Weights of a small GPT-style language model, trained from scratch on English Wikipedia: 165M parameters, 8164 steps.
Each number is 500 + 25 x the weight over the matrix's rms, rounded and kept within 0 to 999. Layers, rows and columns count from 0. Numbers have three digits each.

# k: layer 9 attention key, 384x768, rms 0.032, rows 111-127, columns 288-383
# q: layer 9 attention query, 1152x768, rms 0.0346, rows 240-255,304-319,368-383, columns 288-383
# v: layer 9 attention value, 384x768, rms 0.0382, rows 64-82, columns 288-383
# o: layer 9 attention output (transposed), 1152x768, rms 0.178, rows 192-209,256-273,320-337, columns 288-383
k111:519513509492459505461494497518470500480473481471500501543505471491458459502506490481490532525528447507464485517464502481477493525502499503494485471524525520505501463486531494499519493495468522473521483481478473505507525523505534547524506512517518484535507484525497470511468502505486508506
q240:526514501494497523510493525516504495511473488480522486548563458503497445537511503493498506492522511565503526508487509532531491563499478474501492518540499544475544510516511489461490510478518497524519489515462501533472492513448479504483493508547501526478503483518484514563519471492477522443
q304:547487502531469520507503484472486484477520475495503501530492512480500527501516518490446499489505497478522474475533491464506459527486496520509480515532529520510528500499527492507493459504479526509502479472536514472514506478541497498526471500457548504485474487490523488500524476521508471521
q368:534522531524497520528463515470486554524482499549472539504495506491484466478503532483495508513506495497490487475492517483518488481456512517560516474533490517486489456531551526507515492491511495491493474506492478498510497469498513511481506504491492487514454473456542543522508476504524502495
k112:481509508488471506510475525450526499453480516493489451516491460501564496524500504513487492514500500478452523513499515514509505503499470521504478527531494518490513486530502475518531541476460490501512450476506527471505487502507527482460516496485514544481466498516485519482488524536490532482
q241:506496459488531464495493526529493487488485513483497505518494473490504512481455499517501482507515489501475488543473504503512505482517541499521513497499488501487512515529506465482488542472499479485510435518510503479496499494511509491502505509495530457523501520512476510505460538512512485533
q305:477544499494490507481509509497510514474499497535496478524495534516513508525457511502506466460553504538484511524491489490482522537494515475456479542472519524529520521515481515449463503512501498484472497532496474491506495522503484510477503496541489513531520479514506498499512571472538506537
q369:466508450508506499477488488528502483488460492472490464506516498501537502512450533498488476528497490482512479520505532492481490483543498509488478530479487464520524523541478538475470505534520472482467497512480484466492512516563497524512529506514495467503494488471486487490510529501530508511
k113:475515484496461481508502498533524486490513499538499489508478492498528524504478517478501519494470505480508517511520506512501503499523524473494514538501501477533478530511510494524482535476540520468523499492522502494476492505493511505456502484490504467490510514507502497499502537506480486491
q242:501471515501518480491515475488530509484506516523514468486512482532521504476502535506494518508537492478544497498514525464482506550578525492505490496485507505531475535476478498488475490485468499513530543508469483511519501517492498509504530513497490521539503549515498507502506481480481514455
q306:505462475465506508472510467498495485477510480519496515511482441514495523519486502495478480490506472497502519490485485470487475540495511502499483507475506509455483510525471496488533522522482473528482519508497508504509502492442511519508480494461499537530481473493490520498504494499478524511
q370:473490496500499469499498511512488457506490499515463533502466501478465524485472494515498512529487504492496494504516499514519495536517518493491482525470477555440477479492490504494483516488500469489490525521501498493522486507501506489506483473509472481513494526501492491513539540475492521551
k114:486515480543506499496520487509486500519509506530504503508484469482495490503497472489453508482515482507517463500468451553457517472466516492511458494477504514495473519444482496463499486515491547505472511520519498524495496510469524502512501482487476505522504496530497487480513496472499530537
q243:476443530529519488528559490484521533525486503531498514486517469535453504491505515555507506464484508484504529488489482494492459511472507518545482472509503534476529492479487496490489479452512463502467500484522521524515455511478484496471491483494511490503476539477482492500503533455486505449
q307:504520507520498535499536505544519506468505509538498506485528488505518478518509513496503525490518501497497522537528524514519468529534510531498472495473462524515497515518491495543510540464447502503473494510505530502496493514513465530499473469470478450495441534509495489507553435483472525508
q371:463499524540515454550535469522543481528464474513500487520516507457509522497491494495552479491498475465526506501512494508518508535540512525446484517460518478522535515498475535552510481571479495483489465488527477499535498517534461561522486503464485488546495505533459493492505468501515464503
k115:481504506503491503561527486518507462489463501492518493500545491455545517475505490497486531489501518522529471505485511498568515458459509464523520450505463509530509480482515498507525481486536487533520476497508489522499462509491501505482500504474494515532507486499477504530548478516498454489
q244:520491511529499500495539488493500497482496487513507455517505480493503465477481533534487489506483507511498499533516507496532489494523495498482473501521498511489486544528532533525496512475501453545478478505491494475517512502467528502487531517479468492486522500512465514472532485521518498493
q308:543501503499520476477522488469495517547525507514516552513495509493491488496485502504551488500482511448501519482493515490514510512493521484544520500505486504514525463482489513496456501495483514504536497512471497491535538512498487506485508521469472551505543506493486479499514489462524486476
q372:546488497495498521509474467423494534480485497492489501486478508507507490521485526540495477521514509476513465475532500577469532477498465509531500508540523527478491482528488511489496500520467446503514488485507481477520513511450517519501486467497471491522463547449492498509457512453535489480
k116:496474481490521495528469471480479454509552497516459516489486464472489490482524490473526501480487479487511514491513495524480532510519554524479508521520502552499510493511501491489474514449525481467461523511497512457537513539514459540515491492498493458481482466548465513491427462519485523559
q245:526501475500470512489567469514506505497503497518538516468459501513517500494486540488490469521502507487500461536533500521481515477488512511520465518497550500509516504477525525501460508503553532454454494508468477503512469530529498512494468499477487513481463481519531510503510467513493515514
q309:480493536497486541540477541516511522506480496484517474500486489510536513485462506501505425499504423489508503492482488531515524490509468477492526476481517491467514508500502463447501522497502478482501495475491529472484483522501489486505502485471476521497500509473510505510514530514508478529
q373:478516492509494490518460494440470483512460549487469510480503483543509523495497523495499455510467476491518503479463501490523516513474496502442495518521536515490487472481515513466544506504523478526495494452513466493482498517507476524453479493504489485464485512480498489495558527509478507548
k117:500511465496513516530522504493491499520499489462524492528495460548519483498475505483516502444497516480477545483475459527541504484531523510461473512479496501437508513477460502504467510507534476477484507468493522488531504501517491488504523498493506477502505452478456536522496498466517519494
q246:497508480485497505508525510475525498543528497522486469545486493506497485481472511513518467515508515491493471489529536508496474476495510493511517496503507473528494521480537520473524513490509487461492485511490461476492506517542490493476502480512480531467496478468515523524500490512511523492
q310:493486504507482496508470508524488506520496446520495529518522480524490513523508531493486533514493518477477500512495492530512474444526507497523514478524494465487508470517497531502530467508546497502488492528508500509482496443506522492558470509517472487485483550488490501477524493512529509528
q374:486497495517495516478481467472459548489499509520472489520520483486457483533517514514487532532530512466499509518493484518505524433474519487499469477529489493473459481495487527522519508484540492490517491501481497520470473434467522451495522525492468473496489539517460511519467518507520526507
k118:475485475549511513515491496489517507497501547502484475467452526526490527501432519518505512522491557484508504538543512537493501525517499466461461551509464491526536503443496531516523514510478441527523502498495517518496517456467464442496489467490477479476536517511513487486461512505526507524
q247:507484493520489448457533474472553506523507523520484495531509509493520519485485501453492495459532484472489521485484460523454495511510489465513460528497533490477507508543498462490501527483486545499474518494529473526475502539490485530466492512503454482520498477504501473488490443476538467490
q311:530526487505479485470493504513473565544510501463524488512484529494492508478477486510490530521515439501469505496469510469464488509516489488462467485529523538503511508497486473505509509532491518492499485491446480463480508543490488531546483466499504486508525499513477515452481474501548482509
q375:548507480520523511482469472479496522518532511482526529454493497512477484443460527502463508511499485514459511502500528548497490543490508470499495465523532499499509449481477496441475516513501517538498509523482535465527520537494494510505471516485508486518522487505500487518524520539487494529
k119:517494498493485483472478509493448505500472494528525550458545532494517528503519463500490454435522499496507500492497527489482478529450497524460490480496476520510516471454460513471482495456481545553503492514521485518507490512509507517536466533519519473480516499488550480466547493496550494486
q248:502485477502516523505479517488503538509473510525507492510473489502516496551502494506492479502486487465508515474487485494511485489541495477488432493506503464505490514529478526494468511500510476541503481500466489528488463517473489470513529509531496485495489513522506497492493521444473548484
q312:496487512471493531496512506492535507525521474495507485473484508470492511540497510490488470458473504497499494437478492502564528481487527506482496515520490492524529477548487500487492476482485498485499484492501502519477518480520494504476510478511505485503496497491483508466463464515479507480
q376:532498527480471517531524475483526497472492523492474501522495533524515471524507456498500508480467487496500514516523509507491500510468480513483463483530452530495494507476522481511478493495467480532433525517551499459502492496454488526510490490493510518490469484482510512514442496490442515510
k120:513521494525485487499519523458487454495528499498546537501493499506501508475512500481514530458495488499523506467498461448493507554459509512464483526514478537476516496491507498521468544489516457492521504495499499483512523502527498538515488513508510495504509520528503464499501517484527539483
q249:478515490481507501492514474538521460527479507479490514531522510528499471506528484498500532507518489481535455487493475519529489514478480458483524500486497544475476497465511510471472479487514493452510512484483491492524496522537508534487543543530515475481450494497506498516460472481525503508
q313:479492477508514489480479472485470518494478524515465445465537484537490460529494475494502503468498524512512487513479527499471495488533501482532488538486504520502537479500466467440510501499507516511487515472471534473506500464481513514501480516511480516507504518521468506494503517478494499467
q377:502473520513493484524457483481480528494517544459500515489518498492484472469473485468490488504485515495528524526511479508480508500542532479492520522497507516473519463526514518494468476522501500530515498487500496465531514483505512531515478504542493551470510467453520519497468532482545482512
k121:516494499503483524496477461486457549510511516518494515499503464500475470577459546461537479527526493522483501542486474526511481515502528493505555499481527463516473499499488498477499466525504528503513481499486534509470497507495504556476503519470528582492480487475533511493485496509513534497
q250:499507510470515504506536530495474468509522496481493466492525522505481509489522516499524506492509477479514493500517509462522512487521474506453487515547509508508520482469476493487514488503495429486486479481513517515460541520520492507508486518497507463494502518541555493501521474523486528530
q314:506502501540485504503506518489484508492506512508523531466506519476505509518486502474495501500494503490506516500492523479500519500522493504495492505516475518511475478532498507477490500522494494472538503513473504496497479509478486498517539495520498459493472473460502499498507509545487499496
q378:465496503528558479505516530489472508518556528500488481449488501469542492528497463437543483514516478525464503485505507510491534532489507469511523496481506487504511496504513474486500497502488483524528514529475469532506565495480473457455491509511461471522517506491502530523501536507512491464
k122:503478502501509478472503495469507487540510498497505483424485496449522455488529511470523483495529450499465531469496488539469529514458501503491548517536525530498489457517533490479486442499494473465499518498502497486500524504533470489505460489491515489552512488519490534437479516495510480488
q251:489454498499482532528507532501546480529525514513498508506498505511490502544521489466486533519516488541530491479493465504477506465486516499506499479528502503521465471485536500491489542481513471502508482507483490524488480497490516489469491486537486520489509494516513510492517491467446508502
q315:525523478507485523466500506496488499499482511463505519523513518467463497472549502521490498514529482519512477530480511512507522505504527480512521502487530495544511532504529491494466479458478454503476505475529521486499494467511498494548505511494495491509523517517524506516490485524477500523
q379:504491492488513508496486482592502500481547524501523496478515510520458520474482498499548477491531471530508483504530503485476503455488513485469499474558519493514529531503539463526471536533472507485504484481502513524500526487512471518515512468497474483510501543510531482488487499497493500517
k123:503530504466467556534503498492506492512531483504546516511529486538484506478523474550485504468513484536547474468503512480499524516471532509551485530493547485504482490477530505534526496513497497489524494502499490513501524503505494539538498508494530515491509500549480469464475472503493476501
q252:515479476478505507506514542525486485510491483468486537526470506492484504462480538506509511484502517494482507535523469509553537513553497473493535508512484476495503452509449500507513504508501501495529481523473466472539517526541472491493492515466462497505497500496475499473521486510489516482
q316:519495519492460499503510496499493505539480504509493490503508491508489480466500508480528486526484510523493516491494504492467456509508492502485498489485484516481523501509486521516572494529487495484524497502498492511492468517505499481536517522508473512525508484525479502445504522499512485515
q380:482483532483504515467488504527461526534466515437525440511501486513486453464483459483524444466500476485515497503496487462497505506490484526523515479477464515483488500541515471477499552462510492497511468548549477517519559523513488506524520543496475507480464511496502493464526474508489480511
k124:505496538463497488501505503503544450496502479451497489492535509433445494466532476538473494538547517526497464521527463518460523523536514504538515475497455499523501526516490489488464524457495504508498542520505537476453474502505466472485535529465495483495532474539491506505526491554454497523
q253:502493491539480499514482494480476510484533505491524484461485475506507460489517501525506477519509505471490545493460475481490487529463505466509508506481539503559507494466553455471514487509547489515485489493522493528541506464506470510489504497523535515496485511491500508539516542511478481504
q317:532475463476542509529485472544486513500537456515499527503520490503508504517493476533490475508505518522490467469520492484518445476502511527488477485526478478453491557513468507512478497509515497496467534511476501470514501476542506510545458478488538493483487512514517503538520520521502496548
q381:526548526450509524494505495507494485498548509521502522538488484481519522515455537462520497494541481510522473489546471571522507475509494502505502514517532508486487535489487473509469516519479456543519473540504482509472505502511488502502462522490501511510530484502470518485518520538484538525
k125:519490579468513456495488480502527505506557524437489532507511503526485512480514479474539455513516497539476480525537501509498532520492481531526464500515507500508516524475527522540498484501528524502531527534497495458524524516503500493488483527491477507472529526461484505506517463502464564491
q254:475456501532491495499461474486491512528505506467509487500516492498478508473469477507488508481472473502509499493488492514461484518557481492498518514512510549475511503568504485497469478506484492510484491490501474510521511460481503465495529520484494457512507524518517475493496474497517504488
q318:493529496525503542545483496504531524512491496444492493529496500476495472479463515503518485509518508505544480527525530515523491521530513509499495498543487538485486454540499473485494490509463533516472504481484487508518492464481508514551511543518482505511473515481489506479512466521492532482
q382:476478478504498444472487488543493498492493511486503499531484485517546480507485512507488515449509519493566525480491510494488500577482480476509495529479540524518468437466484504508488470539497488521512492503478491481506477445495543472511492497503540512492544538519463540477454493456512511486
k126:503455468527505509505525460498508440466454508464451518496521520464518528493503512484457487543499510483496483508527486517485465507501524533496478477509470506486465477475510506550530460477488461511519504522508452489498518461531498487506495529534531465475497499487475528517496557517551499486
q255:511499510519500498453476491458484508493530474516490517477472513494480524528517495514470508477495509493500486514526477489537504492487501498502481507505492485511512531510497454481503502548489484478508490573502521506504505461488460510484468513463510483503497492519492479519497510481482469507
q319:475512531458489468488526496496494497520498492488531473516501504492471513515501520471476508479502490487504474484543453496469483471531490469478518471519501492466507501467475451518509514537491513528505499465513485485470483534536523502509450501476489483498515482506519514494503491505488531472
q383:466493486481512484471540487526499515532549538542487532535468479521522509489491508483480473458483516444512509479516485469520500509516505496492485462513493492516475491477494492490480518508605516476504509484480514532488514490517526505480475490508463520490534501511530475500493517480484496488
k127:480508497528490520442501466476505462451507479470516522480516468517497537483469464506494478520521514508501519503479522496495510506482481466489522489518482521485499511507480519473518536512457527503500514495512490490493502501512493509508506484487443469530542463498499504544522500508513459514
v64:464525446488502500469488483502502463517522499518493480515461494505519543519494528538504466465502471518491493507509530521485529463498505500480497464463461496509506504492510498514506455487475468511462510516492475484465513516530497530523476500493487477555467477510474506499511537514495479516
o192:519493494500496467495497510500502503515496484498508521455519509502477508513507501472504503493493504495523511477524500483525508483499528491531531484533527519485549460513477465507515533510501486483555504520509543505455527516504500506479501473528511473503531467493502480513478482539514491504
o256:568544484486460507486449510510520511447473495464495496493520478484515544436521512524498479489481484553473493518531515498505467519517514550508487495455438510499488501520472534536524515457519507507477508462467430485486448501490472522536492440477512532479465526488473484478530514497486495535
o320:467505503482490511501545499498508490492508485534537494496501514499498471500487477472458503520499511500510518488460491497512472517498451510478496524543536445494473492497490510517508533510509525499527518478490501513513505475483539494496525506488490530498515528513516525489487515496495552484
v65:515490528518468474494472491485487516487470556481516516479484506510542522531524504553518556462519496497488503496497530531478492545480482433555526484512483471513489512493503500530487501554516475491497508472515515493519521521490516500545502489493502482487502505493493502522518481497483498440
o193:490511508458473502502530520492517494493483464485482537522506491520510499493497513484503446534497510497539447517526480493517481509512494476522511515483513513482524509488513511457513519497486516495524480510499500482494503512564487469483485537509520521507500495511511510498497498479510497532
o257:525475516511546552539472494533519488534503485469500478522475460545520461507490487552451500518508523486462546449467483510472464489497548509523517502481495476501500453490532479472470506559465498498506495527569493513476535532523461495483539469498462469492522512512516492477470523463501470516
o321:502477491433484502503500477504510518528526480522483525498512505537486473521537487490486473515487492506534496524496455473515469451482489523487462484497501467499483533448489514546446490467510477512486507482501495502502508470468485521480443511506513498518493512467503512538482507521501538517
v66:509507474484482518513480484523504471513523529460497467523496534503533490535497521532497447501499482461475513476488511519473489480516495451479489506495506488455530498535525479533480534490476480460545474529503492497483475509498542510532507487478525482516503528464448495521511532490470487523
o194:444435507525508517509549510449473509514472489511487497458474481466485484502488512490474527447473508509481542489480511477483497522498478485480484528456526496532486499480501470525474473540505502496489469502484505526522503496489482505514492526494463511503504493515565512515513458521495495503
o258:511530527494522497500515491533521510454530525439488495538491501511533506469517480480512458535520521511492483467545499527503510525519484589493510476515473502468493516542546504492477519447560548489493543442542471457477483482504540498492475476475540533508541523501459530459479525506530525530
o322:498514497506476493511490501498501507486494484525551530515488472505467518505473468469508509454502456505520496503499518496516464535484534501487491477483494495507490504477473536496492466469496499545505494487527469521505478534463529507495503514494511518487508498509493494494520491538494462502
v67:522487487508501494522507458521493507493514480507520495549488495527502524464537501485493508505462476477477520501506492481507478526514494502515523512469529523508498521502496488461499504462502537486471501518514511509491508523521461483519497489461509519503486498460495510476499494481495492503
o195:465493499496520530480525518473485517537484509445474468477481518489511479504483505509534430506510493489514519504502509525458538500480507496502514473513493510487505510492500461510484473508507452513510521483506504506507524456485489500510514494532501519515482516541509488525506512508519514499
o259:522494515533497490548472546505515473505512507505498504457499527494494528506501523494476494498496523520507544503478511541490503489493460553483519489478511494520477513453490483504481510517495491483499452510493520467507518493463490491486476504451483516529512529480487512554512467501491475503
o323:475500496452491493494536462463475500490497464539513513511503502510506473546556491494510511543517540497496510499522499523507534476483484493512512498502492465520510484469514535511504532542496485518484517471479434506483524484483502503478534534490499464448512486498503550510491497519489508509
v68:547494520462515455534443500534494550479517530494443488500517519495461515537541498510461488495484499489417504501503443523472509531535513542498494520520451483510526531523472518530526534498519479524567500505515498547511500478481515529530498510515551471485487483506545475447475491527522479509
o196:463485492538506502475516506483499479522507521516501498482482524472527482461466490482489511517522521481521508530527513502505477501468467482465458466448496487500485489468513502518471469500503472468477508525510492468542532520514486532505496478504437513538503478539477512492510508486489506506
o260:476493509525491497514438488502505503488494517460526505505545521516502461507515492536495477483488465506486467476499508461506463473518476464505515518531469525532498508492509471465531569560473470502497528479505484529450414499497477502547514472424564433457495508506511507489502505510493505524
o324:484508503535513526516549515526495497504485497472486540487516507501531504502483478509523463476510496478490566523515527491510525524441513461430514497464526533500516492525500500521518478523511535500510546458444556487490537516478496497470482512502499552494511488489487460503473494540515550493
v69:507520428516534536513442530497489537503531502463503538485509518524536573529502506523518486463505549473477533511502507500498506523542519510521473509477472480522474502478483473463535494507512510561481509488506571469507476480495500517465523497512523486480500490444502543522474511480511480512
o197:510505519497480500514517513484504516507493493518494467476458508497506481500495533520519510518473486514520533469512481475484504506449475470451481542484545510503505492515515521508523528472538449494515459505477453544448536514477533499518511491523482523508485474529519499490525484535507527508
o261:485488496479492490480456478488511497505499485497484489473508475510522509523476483489473510488519488478483486492529493512498517501496489526530542475543513535461539491472541551478479520489440517472498516543495519457526465540543484534467489426524461510519502496480543513493527485504476505518
o325:495507528524457495530552529517482459489507508507471482549533450508497458471507524503475527488489429543591488478512493464512508533498470528490482523477473489499491501524506485552485546518497507488494474507541496493481527458474528497482470542469528491525485472526475497492463528496480481511
v70:526506511499483527492486495501501525499543513508482469500497556483504476492498526456473494497487491474513484514527558522544525484475551476452505506517520508473501462512470485525493510494553524514523518487487499496499452532453476459529505497520499517520482535489527458493487500482480519515
o198:459518521495492495516448488546501484456502493513477530500504479519479512538494408523497503503517485494506500524467448482470520522540538513503501470500517514510534501522534539456491521508491454455488498508503536530499501497514525534480515460500517512432526482500483539472522529509507499493
o262:521475540458540466519457482487468515502499513487489509503491535524468511509489548469485519519543493518527500483493518464473468497452499452481472560542535521493465478517460457538526502484465498523508527469489450500467496458470495517521469509508478480558499479492479537480504466471557514506
o326:526500492518533495516553496527518494508473454499488489509509459494541511498503484514528477509492498463480523506474497493512491475502485539538554558464471466559476501478509520510500448492492484535497445523480505530497508496520529500507490505525544460491518518493502512483488500528529445481
v71:436536502519514522466498506479498533541520540556498513474498489498487409475471485534488470469507504483495470549509479497496531457478517488496488528537527492501466538539492478541535493506545489491467508541506490515526511516517469474474513485518482442468512474511487473487529504513486507504
o199:497490462524498471522464487517489481467495473488513529500486523473507537509502527533525506531523523469490470497500491500480468501547497481528523481536518503509507454503488532460472486465514535497535525548498496497498478456532505509508489540459465494531464532487513475490465522473527478522
o263:519574524473475499514529495544531528490496535520516525479495474560490518497500489501449476498473450539469523503484475510512562473481488545487483490445461459482506498460484557492487583534569488526519441436497492495504488540452501465493500469497515551505490548575504477525491489533465512526
o327:471446515525469495508527512478558490490458480471505492526532507492508489480491479471568515532490459520518517492526485464483467504489491565525520505487493505488501495463492499516507493474499482474492509478485494503496514481525505490479482505540513534469486475500495536532528510534506479511
v72:533496498486515494508492469546515513517478519522496529490494509495536486484492527543487513494514521456478466431510512506501474483502482435496502527507515498450478513499548531562544434449492504497513488508444509483540508534487521477524461521535487502473471497524497504477484519516502486483
o200:500495497491442503502490523509517519463494467500498502490495516511503475526496508533481525516480483512501508516511490487511497500497518514482493482498501493553501482457482510448470516497504483501484516471531468534485481489495506501510467497500505506503481528465511494453520531473499462470
o264:528484501520532498496516513509477504565509515469491468562517485466560515456504506483504463495498520528482448510496547463490506533491524505500443493496463478495457498558486493545516525518476494527545511477533504494528508460499487520465518504530505478456491467490498505516442503510485533528
o328:520477472486476507494499494493520505487532470499483471490497509483481532498478470508527452522521461520497538493511500513482487512532496513488476513518521520504504510479475497510505515504494529508498513537483522505491486505501475491436487499484470471502516489459468491497496502533490506498
v73:496533503493518541509502518509508470517492494512494500533491522517491521446486488512456535516541485518469494500495543482474500507478462461474535496545472518509477514558483459474490488519511497538495523493492500502510475470519476510484517473499518481519529538513521490484472489480520477479
o201:481480480491498508533502500511558479458505484494504501500513510510510463485492488515539484544542498457498491488524462518534478547498521465528482501490528461481537512491536484521511492481489502443452465513539499524487526548479542482463510501483494483471492493494511510516542513542523529486
o265:483453541510548490479494492467446505535566486462516491475482512501516532499473527502478535472540486468532520482514504486477509436546462491456531469546493554489538440483467502514524475514554445546545497470510474461510493477513458511512490488533496491480480482486495494507494503512472488478
o329:506511466517492489494480506529457535516494513526494532511528466514504484527481477481521508521480530517481524490508478541520511445523496508523486512525511513492494512505509504469484503496526489523528536523527495517515511490504516504540502496465494490510476515487520533487484502492535549536
v74:502504453534534474556471489518521522504547450464528508475492496461513527499546484508528531495448471479499519493502519459482513533532508472509459503511510496474438494473507499448503487492496562493470513494524453506491505463508482501543490485443522497502527501465467500523506519485466469515
o202:494493505495454489472533510463493476458532536493499530507507526529492450483470512469521494463500505514513502559509491524509459499491476492469502492500502483531508520536534515539478490518496504519481466467540511481506497537512507495468487530505504526508480502515504501480471500469558496494
o266:516502507530499556534498487502543502504498482531490514433449467480457512505545529504528506528497451519509504498521520467513461505504522522470509474499510487485535446510491464498512489531484518493435559516484501528549509453493538499492546493485513523492514493487539510524567479494468539457
o330:490528510472531484499463516489465564507457525539460470523504530486490516490515540503478492505494533464462531501531497509516512503508507511476468501506489530477484505509498516529490497506486462467547476508487494500496476517486492532504501544527528509491521490511501505484497476500537488501
v75:511475505502506515499513476486456531444498514532519490488537492478484452522498517486502508530517489497502486502548480471516483511484551510493517545474490486494516478505504490509528516480566546550457535490490500486512494504519546484453512504508490514449488509485500519519512507476513445512
o203:498474544547490509529498497525511473531477483482504488521496545495522493520471485536486472520496490491489513520456504457481446504533500495497483488493530492483496500541498508516492498495464476460458503480455500496541488520505457495530484492508493473523530524493524480503508502502509502471
o267:476474508480444523520505492479483526510500521529487507472514458495480558496480470515499488473520474517471531438485455570541509503459494541497509532495536512522528588485504470501494529485538465526495482500536512496446521537490497523494519520523478537516508542516467525508453445507490502514
o331:501510459491532506497500470504498478544487495456496502534515515503547466473513524500475487480492489500524482502504515490518522490533477512504504493502507504510523486469462512516482509537449520530546502506467475493499463477485495476478503464494530474533462505513496553494507538493509456509
v76:493495480489502508456465530473474540509494509496498490503501506503478437473493493458513477508467495510507504511513499487520478484464481523530496504483532506500482507479458489502490517456516481491470522487496431484488526501512485524513534527523474482498477522501475515533538514528451475492
o204:501489494498518482495485483551485490524491488514486497485481515460492535500545518501537488477569487498485486497509508509477498426532488494489540512481502512490514487562505496535500511524472521497523524494499512487551497503503487450496459520490513528517513503485488500499478509467538489485
o268:518537508477463466520516513468499518456490512516441484488508460508540478526477442510485518545481486498523518524428528517547464480474501480483471482513507525532541539478490489492501527498542475488490440475527504534512505463485515509494521508463511465496472508541542525462498437536471467459
o332:467521503490455529518495494512543465506479503505503503518508475521546511535535491543504493498516489551507499477492481510466522511474485561483505519491490464501482534495509487500520490474527506486494474527494533518482485540478520481497458485498486473498512511496462470507522481469533555533
v77:516488487460490505436524523490528463496499550533541487495457511504451515506491519489513473528485472500510497477487476516502513474517480511503527505471506506490491512462522479502489497471494528491540485524502470532487478472529488504512504577498475506483476528511465518494553477519491492506
o205:492492482450530477515505479539489512502460486470480506513498485503504505469497479467510518462509485479497487519493507494520475493499518492557507504511513505522501510489484538497534503513516457496465518528473560517469501490496503480494547475458497455503530491514537482493507478511492503515
o269:559557525497450545497503492469498548516531514524481512499498523488530468504534472518509451530515504502528470451466514502572527523483518536503482512534530582517546502501544471514514486484508512467556462466482526507492488517460518476514503541521536529476479502490458494529499507487477524550
o333:477508504557535491506485478516517449522501504454494463492494515464498481527489474489490511495515506495523514528530491502468500496475509519481493504485498519502501543514490545528459490481513526510524533488501462486497469507497507524506538489480511494507485503504524489466473531478482467493
v78:488502494550495490545500473521471500428550521515518498454475462491495555467503571524486500485507525468479491474493546487498470502521520476481508531512451517518473498520514506498493502495501527526484467473523521493508536481482469454506512505467496493487505488504512493486480506554473515445
o206:505503523471489479477496509472486491531482497488473462493495459521504474495515473480511471469487503491526521509499529529489506481485476502463483516521497500490519513499490486510500542503558509469522492515449479532514480493512494487507500512529496513479489517533508487504515503479519528517
o270:496479432530535496521468480499523513489523466576493490506522485506467503496544510500447501570534508489498490521490530489501485494509556535516509501520474464498483519494559473504519465476517494502501551540515509492492541449508491488526536477527507494477487548462500508525538511494515516514
o334:500515468500511511499532487524505476514473484490500500526543460505528482516469482503514499472503491498520500525511455509509513456516495514490496469478523512497514466472485496530470476498505505521483477520492506483510485513518514527501475442482486521540503487489518477518514502498472500519
v79:479489484480479494481470490503515518511486477474549510528491501472492523523532499498471496492483506474543527488484541496521489499482523475466502516475520487478516515522512489495456532515526481463535515551538480529483539497489472551463505474485471475494505484511475473472543492471444489507
o207:501527518480500470477542490482473519456514495492511488499507515508482515508491556483494484500466500544510450474470513503488483506513482460505540475555473524517539517496474489511512495481509485484484500505544526490494522526532489509504504518498497488525498480511519503500508507508489516486
o271:516481483495480554526485510508497486545489518484512514491523518495476495451500491468512495474493496519479503543522491519482475566499465485523478467486518504483465483531501513509514514544506505498492466518465473519518495501487499485526511475499491508468476492530462501490489473464493474492
o335:513508494493502514496496498459494496499503471492471468477553490553504474493486477521518500471465452531486502540514478519512497522504499542511475490540504511508459528478514516514504503481487543491500508496521548487517507501477492486495480476529499495489482554479534496518496515529509512473
v80:537480494504511524563512551483516494493514515470521533517463522495510512518526513517504504497465527506524467509512530478498512526502478464500491479477520474495497531520526490474489487512489507517504488465532491510488497479518489543493476523487499518505516549481499495513514476494497498525
o208:474516485491476510457512479522489529498471503485559480494481477468494493509495503508531495475492500447473546485468450515489517523526540500513524449527509516509517515451486544469513474523532503493505524513480504446480491523487488455491500500530533501515516516475487488493469539487491515485
o272:547511540502541516541480523493470509543496509505442533452494486478498482496542496481541485531543519471495494526478552515528468458491479475499499545560488518464516512501522476536483498508494511456499531491487456529545529497546558498480545493509551485509491519536502486476490545493501472472
o336:506508530527488510512513467466459518529503526484496472510522496525530476503477476476491488505550470486498472484462494529471496480518508490507559504463468495492509491464481486505495559441532515490531511496461477520503496471488509489501466519483467520471482498515493500504553472484466471501
v81:497531513448512511504505484484461487481477520558508563530494511508463479500467522545531490517489488507535519455481475466506477508511522526497465521486465471514482516518499485503464489533503475519486516492526496470470497504519509508507519486519495542443539503526519467506481500471492508536
o209:537473508540510509504476541521538523510514493466529467512515500480547508498539489471478535464514500529492511484510540469483510506531487534494515466538502501521467497482475508530541521500478524493489518543488483541475472497474483541482529521494512490497505496459523494456503499545474475460
o273:516500494501464492511498490490449521502482505537506499492508481475507480539459497484497454499524562469506490496471525518518512480456480497498496517455484513503466524508515485503482553478511536543517464466532498509544536499505494471554495508475460503468472527565504503478449498483534503501
o337:507496502504511499472522493508492512508511474482479467474522490457467500540490492495492503541480511489488512537509467540463462544478497452529506489499499515502502502498471550464512491502506496493529486519501489496504519472478513501494521481492487496497513530488525513511526498456498506472
v82:477476497519493509475511467438526487471534524520496497504520474511485505478528487490506470463505506520540499487476460506523445496484513511481536494488482541443500489487449563502464503484501497513456528511493501518522527524515519485485551492521498514492509502516522496476485489500526467492